python train.py --num_hidden_layers=11 --hidden_size=96 --num_attention_heads=3 --num_key_value_heads=3 --head_dim=32 --intermediate_size=384 --vocab_size=2048 --hidden_act="gelu" --norm="layernorm" --norm_place="pre" --norm_eps=1e-05 --positions="learned" --qk_norm=false --attn_scale=0.177 --bias="none" --tie_word_embeddings=true --parallel_block=true --init="normal" --init_std_qkv=0.0152 --init_std_o=0.00323 --init_std_up=0.0152 --init_std_down=0.00323 --optimizer="soap_variant" --learning_rate=0.00495 --beta1=0.95 --beta2=0.95 --weight_decay=0.15 --lr_head=0.00909 --max_grad_norm=1.0 --warmup_steps=200 --schedule="cos" --final_lr_fraction=0.03 --batch_tokens=[16384, 32768, 49152] --max_seq_len=1024 --doc_mask=true --train_tokens=91790000 --max_steps=2851 --dataset="wikipedia_en"
Each number is 128 + 32 x the weight over its row's rms, rounded and kept within 0 to 255. Layers, rows and columns count from 0. Numbers have three digits each. The size before them is the row's rms in percent of the matrix's.

# layer 3 MLP down (transposed), 384x96, rms 0.127, rows 115-187, columns 0-95
118:121112119114139108130086146094128177176095111109151077139118102116137082105129136098054157125157102159087135120108104143113132168131114126089110156110109082081152083150122110140197146204061101113157142131138155084086047167097095169148112134118128164112092122167139172115123178079212097139
097:133109130139120149080097139117148095148075090111096194121106140121142170115132133086112116131139060189175141098103111160137167122187095211080077173150074140084128096135102091156105162119115085122168149158130148149086147155098192121196085117157150114128130129106145130128113175117163191088
101:115152101082116125078116089139168158147065135189120145137159113080165150063124164122203132106108094193211151115119107133099149126135079130110113114066124164151101158092137139162142154088082136136071090112122095098158115053175142125097082138126171078140095117096122151152114128155097116117
098:188148060139114108163152177143132084106097141109117118124136141155097130116108092144148107119172121093071116115106068119178149134146073141180122148128168179149132149180175072125129190127035118102138098113166126055088118140179152152147157154105118147155109102107166172165078132091110139152
101:077080178134122098183087135185103135117139169098150101082140135155157144111158056096125154157081088131141162132161069168162142156125084130122167061135163128119120135159183165143144123165138085122114153107103129119117147133138199163145116107105158060121187129076190152070138137164120107109
108:137140099103094130070127155115105102081153104104070152101136153102108133152140097114164148098132110106177182118127112120165145152158106145156113114128165204114127170140180094084110190172138165136135152110098170149056138133142109148166115202191088162130113140126117178112093068045137163111
123:069140142100175131170150157098098156152114174146149156106140144144137079099108116119083155140135147105153092164180111084113089156094107153129221126148135145107116133134104191087176116102138179109102123101059154047115131121073085108103162101091102094146154105199127113094166151128087139100
095:093134177183174136071147104155141166096116119136106089138146158131181163159134122067141108130087102177136111126145094142155143153159142209169162138133133117141175175120156123142149163119175109124190115145151075126134155162087130186126162148131139175097124104113098119078110233106172115174
101:154135147137120122146122052051133073113173180120152130113117117098144130099126094120098135109084081088136107095116131113115080094067111131139147145080156120112091111175098109089144146085054131110105027162172132124072173071142080132147115150117109118079132125133114076092142150080112101135
116:125160055171089130095118152155123129107166109086093179125102109174116175141188117164121109120138155118114127142130136167160098083127158155152125071166171147114160138124145115142098129166184069173124085169157116119157120209153172128129140142046140159064082208119131118121152120103160117124
098:150145166174140128122169147174129146085165139131122152137145104087130103111195131109117097100176084155074105096175201112159135125175137117152124142111158191045178167185080132128089143134153115150102154126156114158105076180100156111133147114115145091110125113170130132108103136114103214191
100:105200107091114133139163163118064083115151127094203151118091130082144137102151161160139106146129150090146139117115165119115116159180149138116116098181099094131175160139142165088135138211169137112137099119124126100129137086093148146220107146113131107142192091132137078130066065089146146166
087:083179140174113123094138114176228154208154146182129100134124165115127178089139204136126075177116132125142123157144138058106158158080129142135124142139123097134155133138171153171139166095147091101105113133123155143151111099122145115110126110104137135192109209165136132086121169127182162109
093:172158128148096093149090146104120169104115188141119083139185176101131108145169077126127098121085176183121122162098098155138101088168129145153139152118139100121116204182091174081120153126180062161136108129147093196113143136153108186166130113125082137121073163144116146128067112157160171137
113:167213145158091178194161078123143144093106127145125144171109121097165130149153186117126120137141119067194126104136112143071102118125158092097089120092086134095183168133154156175058107125029093150120107130114116113125148102143151109138160121129115118154139171127079099156166136131170080121
112:109107097128169146138059133132117147121169113113171137172159100109172117075124107194103127169094143109158151148177145141097070155105101045134078152113093103122137152153076133176127108186137190125104123130124102151126100135163156128141135091094202132126157145151063142139085047167146150127
078:096110120050130141157148154084135066166048164101063120150108156089119150137119160124162084105171116101139139125101097133105142143103111160133122133102099100136116155112153093115133203115122094124149198115141152116092157152120179199184098125144161162129085182150077144182113135189158139109
144:116125133139077098104086094126011110125105136139122102126086127093157156096094097117121182137082214141123143105140118119149147125147124119151093122184078191124143079110115126142123112178171110118160125052100116148169118098124048152095081148146157101108132163115115148145103110084154072114
100:087166102124152140192069112168105145122143150130121135159113154109117173125135185126169053099111139161082158145167112156126134051183133131138116142183130136125035189116101120104124134065095134131120136143113123171147168160151106173111093139133145107174088132139159096137106075189106128069
075:129167117135157109102160106152162133136142129106124216133116156079096139126124129124162091122155132062106061090123155179091160160087086117135138111102128189184125132151142155083140135139112131077101109101161144117107140109134126126047110180216163102105141110187076149098158110104103193099
112:076077105136121139088117136109138128145105095128115153114079126118165134130169173103123100117166178127126170085089138147127134135135086131131136102096087180155081158129104143144047148152096112176085105144149100124070033145143144098137167143065133120119110128074218124123076182160124143085
106:112087141124154152118125118143094128118180115110132141142122071130188160100113092161163099187146143145101072044137155087187116153139156101090136088136086104076172109124105104130127130110147160076055120090087122127105136117207117158081169103117117068115140133164095096191177119129141161118
094:175119145121103122088026117111096112093109109095071151150111112075148112091098110088117093146039153136117191166115134156108135101061103110124168104139164187126120095149128125202125152135108104096095107146145140057106109075123092091115074086111130134099148125134112114150069137140122147147
104:103135086067151058145114147122119195081106136059140101172125138133122107127080126064112164055129109149167159237134096101139136129156111091147163137155083156185108120142133115129168085067157124154093112074103151123114075090150109130151128102079140171124148125134138107131117144120117092109
096:117161123060146128074175117163131133067132093150111115175163142131133080173080143071055082087111080140098156146146118150131161115130170136153162154157095144072105095148116095047121163177133165086113137100128116108104115129129104110096152130177150098124119132131178103125140150155055197128
087:064114084151156158111172147108119150088182144153124122134066143191190112149106061104099147093138102135191186105121123130071144135125085158157084106069079132151103150115115109151199099125163125126135101101151116081098156109136124160145117168135166116105112167129129141045102120094078102106
105:148115144114130088120124141142154104104092128091169146142127126128123084146102109075144133129134136116082127110203089121111100167111088204158148111103124159126160160177166096120098079157086105192132120147129168097110100070132130135113109132155232112118102135111100196035097106114134190106
085:142162139127181112099104171119128130118108139115111136125131086157120121121202117108119167086123125060098082080144130157139112181102144105167154128148149101090111056149142128155191140118113086126127133125118126101133071137123163131128118181062114177087118152237128162196099127087147089069
090:132130149178145072163178138118182160090070137107189172128087114130119131099122132155114121121140093147106150097165147089154057171090197092090161105132115154071150137170109156110156134156110086090144183119084091103108137129089107174189195151146135137166154116151129129090096110088169092130
104:119140191124129089137118156145114110141132145130170114135111113174157126126156135153154103186141123094095073068080147130178134191075116106056130178166154080147110082137192175126138135144087102066089093120090153167102098161139128109149120135148131134124070187125160158148085156064086110103
099:109137106119117113124129142139118140117033211090070104110164122126115146103112160072123082099096138127127102115096138080139153156093122163150165154186149090108102113129169101135194145099181121117108152105105094141152118094122144150047088166153103111131140140037135081126129129058146096095
115:101113161061115120126098145144116144127098078180198116125159119078125110053076112129129172110100163130158123187181067124106150150138162086116113114093099108099130056114115129170140128114129126148166119135162132130118127134085122096157201074110108113062118135213134112099104138089162170103
091:119118217099185130167182163141074091124141156185176174091128101133116094107143125114142116135100131121106100155102104099120113157139172197128167183113083117089136084117164121162166092129091184142111110096142128171108106152191145177169103092141124121047103121165115123128075162109149134123
083:142102145127130153070144143167166100140132074089135062125078124094103183172199133120100163168125172119085147131149091139185101154137165096154131095124121129111130099146122111135132145084149080118153170169168150133115130147110103133050153113099087141196137154051146149166157126099084057119
111:134189093075161151117113136087081115145111145140091159139134101122112128155128077056137098109160130089128118110098157202115103107117115117185099141172129119135137107102144086109129064093129171093140069138070115120082097099161156114111150039135143155081162063091094129100160066110148110127
087:132176070126125170137164158108119088157141078156073176140126157154074083200103114143110115139144108113152131181058113205080135099165136117164174137174112135147094097097087120127101175117137125076168094183163151118126134130111075123094111072133145156124076125118138121179163171130159139117
086:104103098117128130096150067084143112127102117126050182154172140116114121156077154145125088136097110061105137112139159120119038149087101110108075164190177129084100117145115127143124095140147107151140174080126067104124110075136085151163128136076102104080127149130124200130111109100072100105
123:225064100098081184112130071130108132177153131094115129098097111149149132080148119139116125208146160093118122162106086121188135108153154144118122110166128101154161153110221100141090112088074123169151160124133108135156154134168130088143111143080104089156133121103092108090087067128114115129
112:086118122125130137154142178000108164138068066146128150125140140141091078113141127129121119174090113127167094137083074172122147080103123121100105132071122100082135082080125094148126125133152100166132094190154120113113094118101143080087125091078115110132155143140153103134090130159150092166
096:120080150146080132152128138166145148152137109123136086135136191137102195144160080118135130115167164123101129177077119150096108084068101154132147090100151170171181091150181105063177146117170121112136139088136176145124158147104081182080152099128114120142113106115123126232124106078146104092
097:158175082146099147154147085117181131096120096148089114104138147125133135076118165132123164123167073122116092133097082188154151090102178137175177164141174155203184118105225112191105101125118079131166147104157108131141139176131098078108144115159094115108159127128134097112145132164150183125
077:115113129115134113161125154114149183129173097123100170144161130080146133112205136110177128183144167140098103152174177139196150093134138114139099120112189136145076121117184190109118062161106167124107106145087121145161064152067178126104131098137099078142135106127110196087137150077127093138
103:151145145125143144155167099133078105156081174137066113177176103115162106136176168108102095080128120203127146158110168177163136130136119131127096110134152068172180142102112176178160177141137095130140206166153115121137109150139184089149187125127103111171111175171117112099176131164132171118
070:136142109132176190096138137068144167148185087137074150170176101126091108120065100136106127136116170157092128207147090131066109139113158153099114175104111177141161153144090135117116146153115194075124110163084105160160150128179153122070110121102141110148108171112124111156149098125053089115
132:113164104101169103166132109114107179179171180133188169139122097154197145142144081105104104180154141064105139079122116071108104106129119135085103137144141102115134112103160180117172131126096097129145129048141120144110062130156101159095132126064131173096120154180137151057115146098088108161
152:177076116150067106108093115112097153075107085115055090067121112124098148108117115131166137134083104166122122165147093127182169144226189122109084104121116104150131160140109078179127142112087146151107140164154142148090141143123123154105087140152132148121120091123104084201057136142175143122
094:140096129135106137096144106189120092159130114162153118135145142111119088143172126086195188124168071054127121137149082149138147095113135124066151104158125126174181138142103127125039089071143140148112149180160205089090112105135112140057131131166089144118153105116152124133116061117088114105
093:158161125130162086175142139177116129105115175167136133170147119107202150079184100161181106126110029158134135101103103102123153157109148155103099104190184093186121159126169135105195109129135146102153120118116109148129138138109127113097195181123144139108199117186148181146130150139139133105
095:113113079107140147112156012156116127154165086150126142121115110111091093180142147121138180128105115126120125210105111142130087118158143174131127134151100149149103182168103178130106111089122133128159093227149153156139150105086132116096104101155159155139145110064120160127123064118069096174
096:147144088161123114142135124089136108142132133137095124154154146037111180157165105140127114106146128176124151180122134099196116217160144130156141174150117120139148179075107087177144165106151107163099033127134140147125167142147129129105189103128070097198157116133176125153094082130153130096
099:121134121143133111118126152110084141119074147110124072138155100119173155072130085077163082142137164166106151080105121143094112108105102089164081166153160124152023167155086096154149131131137114161135077071147136165077112134144123151179180107074105171069096112109078102138137098128107084156
089:123119127143147132121079083117174113143179157143118070112087091137115115049142133085143099102143108133065091127129071123125106127105158151061130131095129182115150206098112153110104133133140133159073097089113144122220133178086118129202176129097161142140187099152110173106128121108160141116
112:112144135119168099120158077097072120129145089131118139157165102086139109119185137145160164131095161139156131125115088074179141133179101107108186102140139131218104161097150174108129100165114136142118109139121146131133112136124200204142103197200102110096145140143138040129116169122072120146
089:139173136212202152108139161105122113108155089184134095134164135141087118189145146175162118094085170124154218144093115115109044104141073132172162141107102184095110126093079152115139155123091144123081123131143105138083160099112141163137144154104105135147145105106135104185172125113159101133
116:123161163166094103224149130088068140107141113106143158110142104138114122103123101057083179131132176148189145105118100118155117178117131136191063103117048115166164086165119124184154152130160147188110126116159151146080120162105093126067132089113117097108123143119099158117162139092135122096
105:156111085122101114103062133028105147093135102099114122123160125095075094118087115130122194201089146153213098133082062163148123176136116148120069124166109138153113152136147126153149109135129110126130152134159072128127137181109127163082176065096161122172124142110109148100142097138109160151
089:084159118150138110167171107077092143152160151112174188127199168126163167094164131106065129084182134166109104112183094075157149164139129131192167154159112140177134149153084104139111155182059162145121149150139139129144146120116112131173125127106088131082141142173130110138159179127143200102
104:081150111126131105146116110128162205138102113204081113147110156126161099140099161113131040153084115203162117147114138138096102168138103146094093150083102131177126186150163125170182113144066163117161090114158174126179141098095119139136099120127137109123180197112135087121114143078093117142
094:087119102100153107160145091149160172193087131172152178116080118164154098109109135152126125112086162108100148078108144146128145111177129088118121108110067160184149113136173138175095086143091212142166138137118129155155145105139160137118132126176106079101213143063137073138166171155131088116
094:141188219176076119167111143104134107144149130156085109106123228105138047136100139115109136112145118160181124087124193150096183173131134069155157148187179180133136110141173138123115114158148147158158126125089120149088104123135124128141130154157087131105133177160091138132115083141085131120
092:156054111126150165131104163119103125131112130134154148113136097094115128161144057147147119087114097106086073123140092138127167124154127178057154139048104119173173141111154084134078136153099141128131143134145114100147162175070144163141157109140145122130229127112112155128133161022151152153
113:101144151058090171112171144114234159140151173116147123113126135114138128137104148147077146134121117172117119139099114166115109170050159134159125051122146117145156114161113073147123145104110137102095145119087108116166137045155175139148173170125103175150133126181090138098139130073148194115
090:119124147081080063199071143104116140102130140095183139094089107142114100112124118191109148141192192100121130140146153098055137124100142131141133135050097089138100139114153174144121116054180125127136140187147078101086141116122114137082105096128179141121124124144145175144098166154177097149
095:126101200097115085105095065162115133142125152129115153138136125119133097171113159121117113133097095114120140116063060154091146122126025135119088173165109090094083097164143123200122095109156106102094154184080142162077116128136087093078113086134127178129148116137105106091079094155118087133
110:104194129104097110099097141148129119158154151113137101164166131119157020140116135106130089136161143111165147119136118102071144152155180162147108094177106113130122159141178110095160100132211160084135181113141117120134045155077078138074107162135143168140103152159140155120077137117184088129
088:118119151151181157119173104124122133129123101087148119121100148149072126145109177160128132155090147079105135124176158119076114100124098080121085129160119105144117140156073122140083038072156103106178131143102081156123097185120134142102065060139098165152162075105079119093143168140207134147
095:176154120093117106187143106159114144101061130124107142136118105103189170139113227155125131126120120114185130128177227115112134115129095164127124134137142154114089094116159133083121144112182181098116066105135108183131093113186133171166090162153096128154155145077181111090116113155118157126
091:065090133109097108128110119137054042102164177142100096107093084076153203103121133162153119153160163101114150103142128141134127141104160133123141133117120131133078156152082124137137158108141117131148146130218152109152117094138116092155148072128135127121144067131092206171220117161128108144
092:150188119095138124128151161117128094156174140201107103136130119123141165096126150102055142094151112088109163153144162122168121158115150064111173141118072106174111097148078119168104140170124141103165138207119136102144123103120152090176150076136150108119058171078070093120162131098111153061
096:098145026153131168118126112136123074119121153139084132163161153136004114146108119131140156144104096155125134121127130145179130152129139142139109125114059139089139097141086092203111155102135203054117172128159142138120117113131150125085113140155157098142129116109132079203164150135143143170
102:078149076084129135122188203150133136125131075124134109119105074134109104095142142164152118146217147095158130120139141121151111173157190071169120119179105140130124126136098145128089143069149085109158094122140138162129104099050132105179128128096120227122099142151143166133153117141079153167
078:198135122140160125117161100100138119131050117094099123087164110186117119200134189132061124091171137116104137068165114128096094104148053146109120148121097129107092121161114128075155066159109122116127181112082160132132070139089067163148124198160134072149103125132127136144142143130159125122
103:074126174100143080123105160116131134149107099169182113115177140147137093156131110065105096094095183083129105109140078072085092101133075133163154137136213186171167164194163090089095124139139088120159131089121107101139146128110111116098145121185118080156104165090151122114122131068124135107
# layer 3 MLP up, 384x96, rms 0.149, rows 116-187, columns 0-95
109:128181136124160057153097127126102171121178172128143122115141105086153152145125135103158090120137154067086146188134107118126162131095185096065123132150146124167140143118099160128146056128105138164155129090128125115154179128210099114124129141139142134108099143145055136133187039093077071148
102:114110127106073073105189181120078129150136114082108165096076144155183117135119128105112091151138125117169098156071087136161119144134194112089114129097128099170149161113170131136137142157141129080178084161132111075142181135173113100200106146163160060175077169134136134157117140181132101138
100:049179157092138102184129118121173139110160182151135081071154087184134141035139147101179142131120089121133124113141140132128174147120176113108106172143174082106119133130093129160122151148154135146150171165090163148096148152058079096116162093156125095088108106145099124095147069126140176136
097:111120139054114111146157135165029123145103110144152034111065108103161087113150102109159177138137141138139112113120113149122144149124098094133103167147095136105115099095125145105131162066148117099097127178119145112114129074104138168168120130085115137150074095067140125150127145176063183202
137:072140174063078088105161146114176120130148138116098189104136144068116117141122143130174142051086098144093110154153135111137113115089133126143134121084156121125150133079115068094136132190084168161084135124129152138208147092096113108120137106137113100109100081095152088125123148213161077085
128:155106088136115133152117083083082172133184121068087129122091083097126155090146128117145170111116101075110176148179156188112130156151110099099106133131155154137102160176092190085129110077134130136170156182120119085166139079058092112136127076097115117157156085088155145112170119105082162168
090:086106125124125145143118205137094108179096129109152132115120123115119151160097156127106151076150169143136183135129115148125175151125129169125095102108132089133089150214110132032187181080147153099066176151158143142158192129142149073108078107142118131163116105096154122075125147145059128125
094:186131143101121181109148119145076100082132185148152120094147122110083161175158108178133147139131037115122103091145152130152122100097134097039174135133131068102103085128181107122102186140159144137132098117143104101128170096170148166089123150098162145123107088098102090128082164134146145053
120:070137111182140099113116078123133224130136084153158108096155119059156158111123130143138121176090124135115116166173092125131085157130139095143125139171111138187130080145062142158065151140131153145186174184099095088145136090110086136130072116131146160096080118198132113094138090124113097123
099:083122153164144159166093131073114165151152129135114094138182132146071190127098089135100169154099126144150131111113157105102127113036151146115141135143125140195090119148149154121147073140134075161176112139182106086165127147083086159092151127155126102124103103112097059121133120165108031167
103:117080070090129108107126148112120092131135149104111129082099108145098127125167091137176141090175180107152064092115092151136153160127153148174128144150135124217144170139160131109130093109131144066144162164122186113178153078140125072153168160088151091152166031097129155105153143090107136155
085:087128122185102089153128131119073088111192081124172195128149082116113157184118125091117149110145148137141137133108125120125131139120119187100139120089136041128115172148129167070117140162106133139165038161158124138129125072157119108180122115138140114150163122017141164134123130137113080164
091:153162103166189168169111195149108085059139142156140069084149166149173134102152103183136148128144143109092152126137098149075103128123175149101118117137154092130189127086059182143063110122130164135122106138120173111114103137164110155076107114103096161170075104107173168119161109124135074114
122:107154142132097138136167102145102180141146151108139124178074117093163207148176156125191157142116149106154106105127164162104171072161111138038123096055175172135179132123096093136098123145092156161144093132136112140142175091162164122131106140128097097168077098090119064112144159133140167100
107:122130121116148145155058081091130142103160125143125123078234110105120104123126152132128120079131109118161130147169124142136071130151190128160137159127086128187096047111089099163126099145116135137148159098125077104136108144123116112182052164144066141107118110205127121078138128166064120142
081:122092099133123156097090098190110146115130105129127141072108136123166177058153190074045137130153076123158113108109165138088110131104151101113160114125172109237092127104168153164118102122149104118125133153111110122118155162163152098204084054112157092121120129143112097124157131117087139146
157:158129126123127138175188154128102100102103111105119036150074149183195076124155068156074186197121109122134147116161099123152081137134150096121126111118140168144165061154173122164070130168153141113132117154115164104077107094134115177120151140113092131119113151152148147132156095122104108051
109:131122138158169103166139177124135144070155114167131068138110085160090143149189110117143164149130130108118123102129182181097144101103141171163137187075140176114158089106138122136066126115163163127199096098123124208123103054138141159082086100123120133146182087103175111123146117176165102134
072:076099211138122119133178083113141158117118084182111072099151146159131166154118088126071122090124115153183137133157155134127097151164122106147179081131104113086143140108117094081151143094119179173149084107145132101133152150152144150205134067107081086141115095166148138098128217152117162114
095:111126079127101115072126085127117129110142107183138161139093135075159102141164137121124122156099153112131142079157096096134127161099043149094156140148078187134106191130102118174066158148093114142128103144100113139142116130091126113235163108123167113090108124087192181083148151126116193138
115:096100101133201156157084104120125157128103118115126116133099076123101052147104145159147135108087184141186087095114130162113113149102126171136144122098149153098123157057075113175098090145161172128147090160125153136193134059114158090136068138119120131104167069080176109132106148156103091172
098:148125127132134141096157164114145105117144079084116147105133136135187112128107115117111178190079154100135113149127183117168122189088146127100102086103159176145115146070159124183134110185145166119111121098147082092160138095104172141098127114138152034176094085178154173071127116131177079088
103:112122087148092128166136063134102082135129100142172156116140189173148129127139083130146153111149123094144107137100114093142185118142096124072174142112099127199123173179153127128095146119138158241160102159162138180082122112114105121151166136185094179105151205186145135095145132127125136136
102:084130137169060056173195111098120061161106152119122184093144122107091107118154128149139136090102158133155191150114157143154146146133078140174154131110076149110156155171103097124136207105128099135110128119097114138147163099095099041193096109153162125168136154083123100106145131131113116170
075:110080074138136145157113106188102082081113100152146112150096123149132103108141179101169148091166132125193153088116190132105136122131062148077127116136122142134112129121119196085138091107120101190077167192145078132114119086139129171161125097201094136125166088112148114066121165176098121129
096:092120184083084126138100116142163159055129092100094081100153083117095177075112148156114072162133082218137101168141144126119143105118122131126145145222157147123176078087098105128102132123169141159151191118077131140126163130126079148140126104133139127109123101145146091156144147194158088118
098:080083127094099154120111079151115153136113181133140104176159119146196142148133156092128111138176128113146216143069175092130105115173154145097134117123110165103113170124130128105121099116160118134159138138094092115105168119152116156174138104215083115169137108039169116052139142099130145182
088:186131157130199163129120140187051093098133136147112086144160156154203118096157128125107119107169127121147130113129130089112101149089150116113086130139194127139083098119177222096134155119146108131113092165155122128092174112106164122087155139170093155163097057101063138136182138137127132145
109:129098161135144078100164124168069200119123159106107172121082088097155164137128133113127137105151137084157130134187128128087128134141118118158156119193142140129160127141103110139178102136142053147141163147141145160149137162179177075156045179162091186186127149119136139179109077153153085104
097:135093152136124082165154141091119132133134124027138068114064128114115083203140107134123133078134125115109136133166070159178128112172172124117145135144113182181167076159106124102108132080132109108148132096146210126086110081100158078179165129121126169110164130159114109175121112174113102126
101:092088063122140112120093130173143045128099125143128065126201148117104084060130151134091100127125108132166055146120112101074117164195144137142112188136137121213127123164133074142099117121123158162141156156142091129136102138129128166121119105185109176121104111175116155091124118195113146151
099:065123119132130075134124096104137107133169202053141098110104127108099157092128108157141079153115173132159088104057070163151127110122129151132169100084101148134120139182116085118134122137135148152164104135131113139184151085152212131159053167152121087127092116099156074136068108139123081130
083:118129150131151119148104088135069156142131130075115097150071152125082172055120103138116161159114141139192128138163140159112090166115161033192126093110153132146105035080113149124128112095172118113181128188130110085110134159083110130183139171117117126119137130167122137107138134146101073177
103:124124186114098106153185144133158130101073098127133132094091177143113138170080165133130112121141138151093206115152098216101174132208106079135141121141149121120091122134096148154120213172135131120157148091138095122111119109061112076075076169154140165126142148130112149070173130122117143109
081:122123114124086122169172079088159061114126175170062165107128133175142140059108113122148116126148124138092147145071136141192119126135095116147111164147103179220164130171167105125109160161136116112138153087132115104120144098121134128183119109127156152147122025154098124098061126125185125141
074:077172088133180108138150184096098072115152124111143110156100112117113119124141051126128179126067172145120136136128086134142161120108147071104165086091132081149118117084159093157151167057100162120108108165150140166109151128106163086084106120160147156163060122078101060092167169108131148121
135:137074108092106093135133174105113163061199137089081209132155170115121111169143064164100139104086169104135132083125163146120131142072163132146083094129159084136097162130184115133125140161127097127142086136150092103126128097151171114144091159129132116192153143131128121133107066153172045119
107:134118126111134133155138135041055150127125139135156150119051145164133151156153184127142133092044153116144136129107155163098182114072196097126151083120165141101134105064066125171137181150130150136120085148131115127096112149135151113088143097129110130182104163158112123211130146131089151083
104:117082131054122114107099141096109125146122116163124231177175116094085128125113115120160191141142160137092133152164142072166135102177177130127074117103167097099089165127071129144163126090122114127133177178147090193143089136132159085144122154145159146125174118130114131083115196124083129164
092:154111087109135112096123152173100117137158138098109099160124133102137133125134166141130119122127150146172201205067115169134097061191119113103100142143117136101133094205024100115109128110111081115102063110164111120127100141140182128167077123093116222132142079130145128119123128122111147113
080:099129144138169079186116158167094120104134137172094148161080100178145155120155167117111139132180112199098088131121138116118155082125136078131091133121098098129140141155169148042128106145102159127106162175162130084177122177130123096122116158107122095125133103052136090176091170219159105110
090:164145158099117127157182139074114143125132184120120113168029108102132161164076119141123122107091131133071112112131125213123132196156131099144113157146081158130096118070137134193123133127087180191124166131143143083111122033139137122176117145096100120147116114171130104124124124135075098123
085:097145115119168112137117120181054128146116155131156104176085126139106173126157140136092131128184129089119148136179092165150097089164128089143111157133108113143117190243164174082097059119136108147151117191193145095152128159137104188134077164150132144110149127109110117117138134157149127184
150:175076159111099082130146055106104171130153158108100234127131096128143136118165103108085156144157121134119174149135147102069114173173122121134109091113111137169144183184084127139107109178055081177153135114185108124153146145152127113153135105151142147165119162168097137162091106123112145063
149:134102125121069141099104185133153137094125106155120049088196145138083127142122134152167109150086154159129108207147093088160118131179192172132119137104128081136120089146074071138060166082126124163123098098144137188170159122098145092119078094122144149137096104145112139095121181132177142132
107:091107169144049138189119110136062123159157104145052186144138146097073146108069129153144064101140112143098150112139149120154107094119128128108167127109148139090082129166084086123120177122111124089107130122154114094182096138114155060194137159095152101161110152172143172125121188120135161170
106:152159161152058084104183105198098117132131113121118081154100163130146091137155162131142157123151142078141162128104131162105155119194104129120178142096143108104115099121093136142126156098158047083158116140071123148096171132064049104195112082130125124153076144133104146106126099183124118176
097:157100100121171161136098151141140081141116131134146197127083156157131097099155100170165094116130105125127128138105194136047136104162102134096188080103168156154065151107089151151103131127091146172102158200142183134166062107130181088116067089144151173157165139122109127097112129131139172123
100:130171118135109114112131106144117118115170150122159109184098116164179084114165140153125131113203093185111116183124170136169069122076120134123149109119151179055176120134146123130122070189160121121101167075145096102139092169085172154110160128162114066116148115107097100144111149211141095094
112:142079101126164109131193132129116114106138088145082156111080140166158127182085153151124151116096125091081044143148153130145194211114098047090099097124134158127133075085124148150083176133122113145129122157099137114165099127133124113047148131180149122157122121183163152077132100124097120138
082:146108199175153156120100145104100179140124165127112106135111134157159164095139149146065141109189103106119127092106118159092117148158112115111126121137145205156140219147133166099118152136158151214142114187118143113148189153109107113126139116068149152195203087091104122124160115099146153154
104:141143126140135105111126119131098180076120110128142134131077140159128173121160171141037143126109120144093098124128094135133135144080115114134094083109175094166172135126144167122143255113078147112151123113106131117154157159117076060110183130124166115090114142169134081202117133168089144086
079:129085139099224079133118101140123181159115119163115124091107127152094125157147063137140138099157126148068185120139103133112142098133130163152109119162106124064132119107125119145118118169162154168171142142172176094124074126125130106066061123081115078100108087187132091117119068135148048117
120:142186142145071147142136116083137141115169102119143135112118126117152081071143133116073143118140132142129110170158072132107119101060126108144163116108107175153112070170202143145160195181175103105124105119118155138118147177098043076153105081163098130120119121174145120148204135118135107071
118:097126139083119130146144108116124116127178157075117156111129171154136161124169108105134138142138111146131135072159151144152091165003132120169127096147186161162127098166218111109126140180161132175137130111126119153099121138189103085158172099190122164157118129166060112127135076160125163132
097:151041100118150129111110193124114098093172116114143143136135180161121156137183096177147135159136128117107110130154135127221175181136113140122133138159123124177081194095112180177134146125164116119132109137154191135096123116169129139123088077124155116205182114124127186157099103146181099147
114:156156114106079121111155088137129170084182141162071149133144131085140126099147156098104138152096101117153174144189133155164168169088109127093184065201167112132084153122084127160142099174166137144165129093087081089112117098134136123109151105109121111124082097194150187091114181114155081103
090:097161162165145087118119146147093097116122150131147131117099142134148122131150117168162159098139108110072101138089125197151119104134075171128081125110128136138146107154145097123112157157067175143157042186147077085166184129136128118164157119085117130134190075072115063102121125192180116074
085:070140122153075097097052075062135143173202147173076105079142164126112088123170118168119150120187103113135156149162113168080127149110130175118124175122138142144144175140156152071139110157143166164160135141120193171113178164134087097143107125117141104111127121103086146068134145141104092146
085:112109147080118111094137165092132165127084178166137044144161132129162161162165173099162159115136133141136129149101096149124120072134173082139057181124074154081176126126150120093101183078090160127085148160169164162158174137124085125112124128108073121167126115139128045107129159135143088143
120:146106091088100214112115124134110118154126115171171180104203167135169097152160137131132148119156136096115146156140142106116112111061163143154198150138166125139067095149116102179135105195145157127170127169183044131161104074118123150089114101092147099124094132110089128202134128130131144123
082:138101099154077117190190157117137084113144123149188176129137139113125138123163151127100153079081121135125105149142166153181148149170158097082148149073150067184144184192106171106117131146145131088103096136138135120111165027129073158123117120128148117179175137099057118114149129125146118140
098:115128126133053172145168158110147087141124119114138163119040165130124177039211172161145150144119141110143121134133136131166139095131168075183146128057143155171140137127115114131129138120092158147112169089212103074170134158114183162151110086130117104104129136170125100116145127140154170124
103:113120134148103110158154154101108114086096145087126067146143121160100136126157153147118126137084100127152117147111159124120103103201125088116188173186124160142081101118105111165124131117151120130133142103123090092108131127082152134196117150073106188122133109188059055198114196204162148133
105:126129116139164064149153147170112110116126134147136160085131114096144133215100131148113147096132114155099077148125153129175121191171157148105134163136151153150213130129127166128176140155170136120136149182172178112139239073114121164123136170120135145105149115121152149078136079113048111144
094:117097111101080163102130168137127150131152112077069156126124142135160131079162118168068115144126143126134116105171097132174110119160174146119162120138208141153109099148126114155141184184077127087097070076139125079126097054135181135115092180112117163180153087093110063127118143163125142075
086:108086119113098116116108146178059024102131169128109122139128088115091168150116122141138104169162087130108118134128140104101129114136186151110137138112129115142107136176100140090201141139144114125105132182190138144095164087201137159107109142167113172160110111094121177129187051183113121183
087:186109175112149110134156145093148106142156222166125116166112101133178138126116101171142114147110136143103115134143125128240140144175184099141157136119089112146107092155156106095104170136099175132125163166148145100117165066199181124147082110088090101150116119170131130155141126209128125110
106:109060169117098158100129217141148128090145120146124101120140116116154065162101105163151154106084188118105110117109090132177089144225121173108121143130152126146107117116113149111105134127127120203134066121182119163141118076159114136118073158170196193106131132107123161087114085136133104145
099:135072153075169131134121116199111155149133129136166159113154096162127129137174145099109172152150108099135094121153164126042076133125170144156133146158136149127138088177123129121141102175155073159103181075130123085167154092130105107107166065064134139174117149136094170137106130146050127059
080:104133142100125162108107129076157132070173075135126091160120138145142130056128088122156125144087172116166197118167136181060155119106149117121113070087156148163130080111086118170170129045138114109136130157096180168127170102135117149149099103110169110111105078119093159116099175201142123113
107:130048124136104103129141210141114082086061129115122104180085130137096131121201140136175154131154104168158095142104126105114151081111137066119155143083156126150187113139102102113172112133147145189122148162161143135149128174172167153189130100174109169150145147164160097157074157113099085120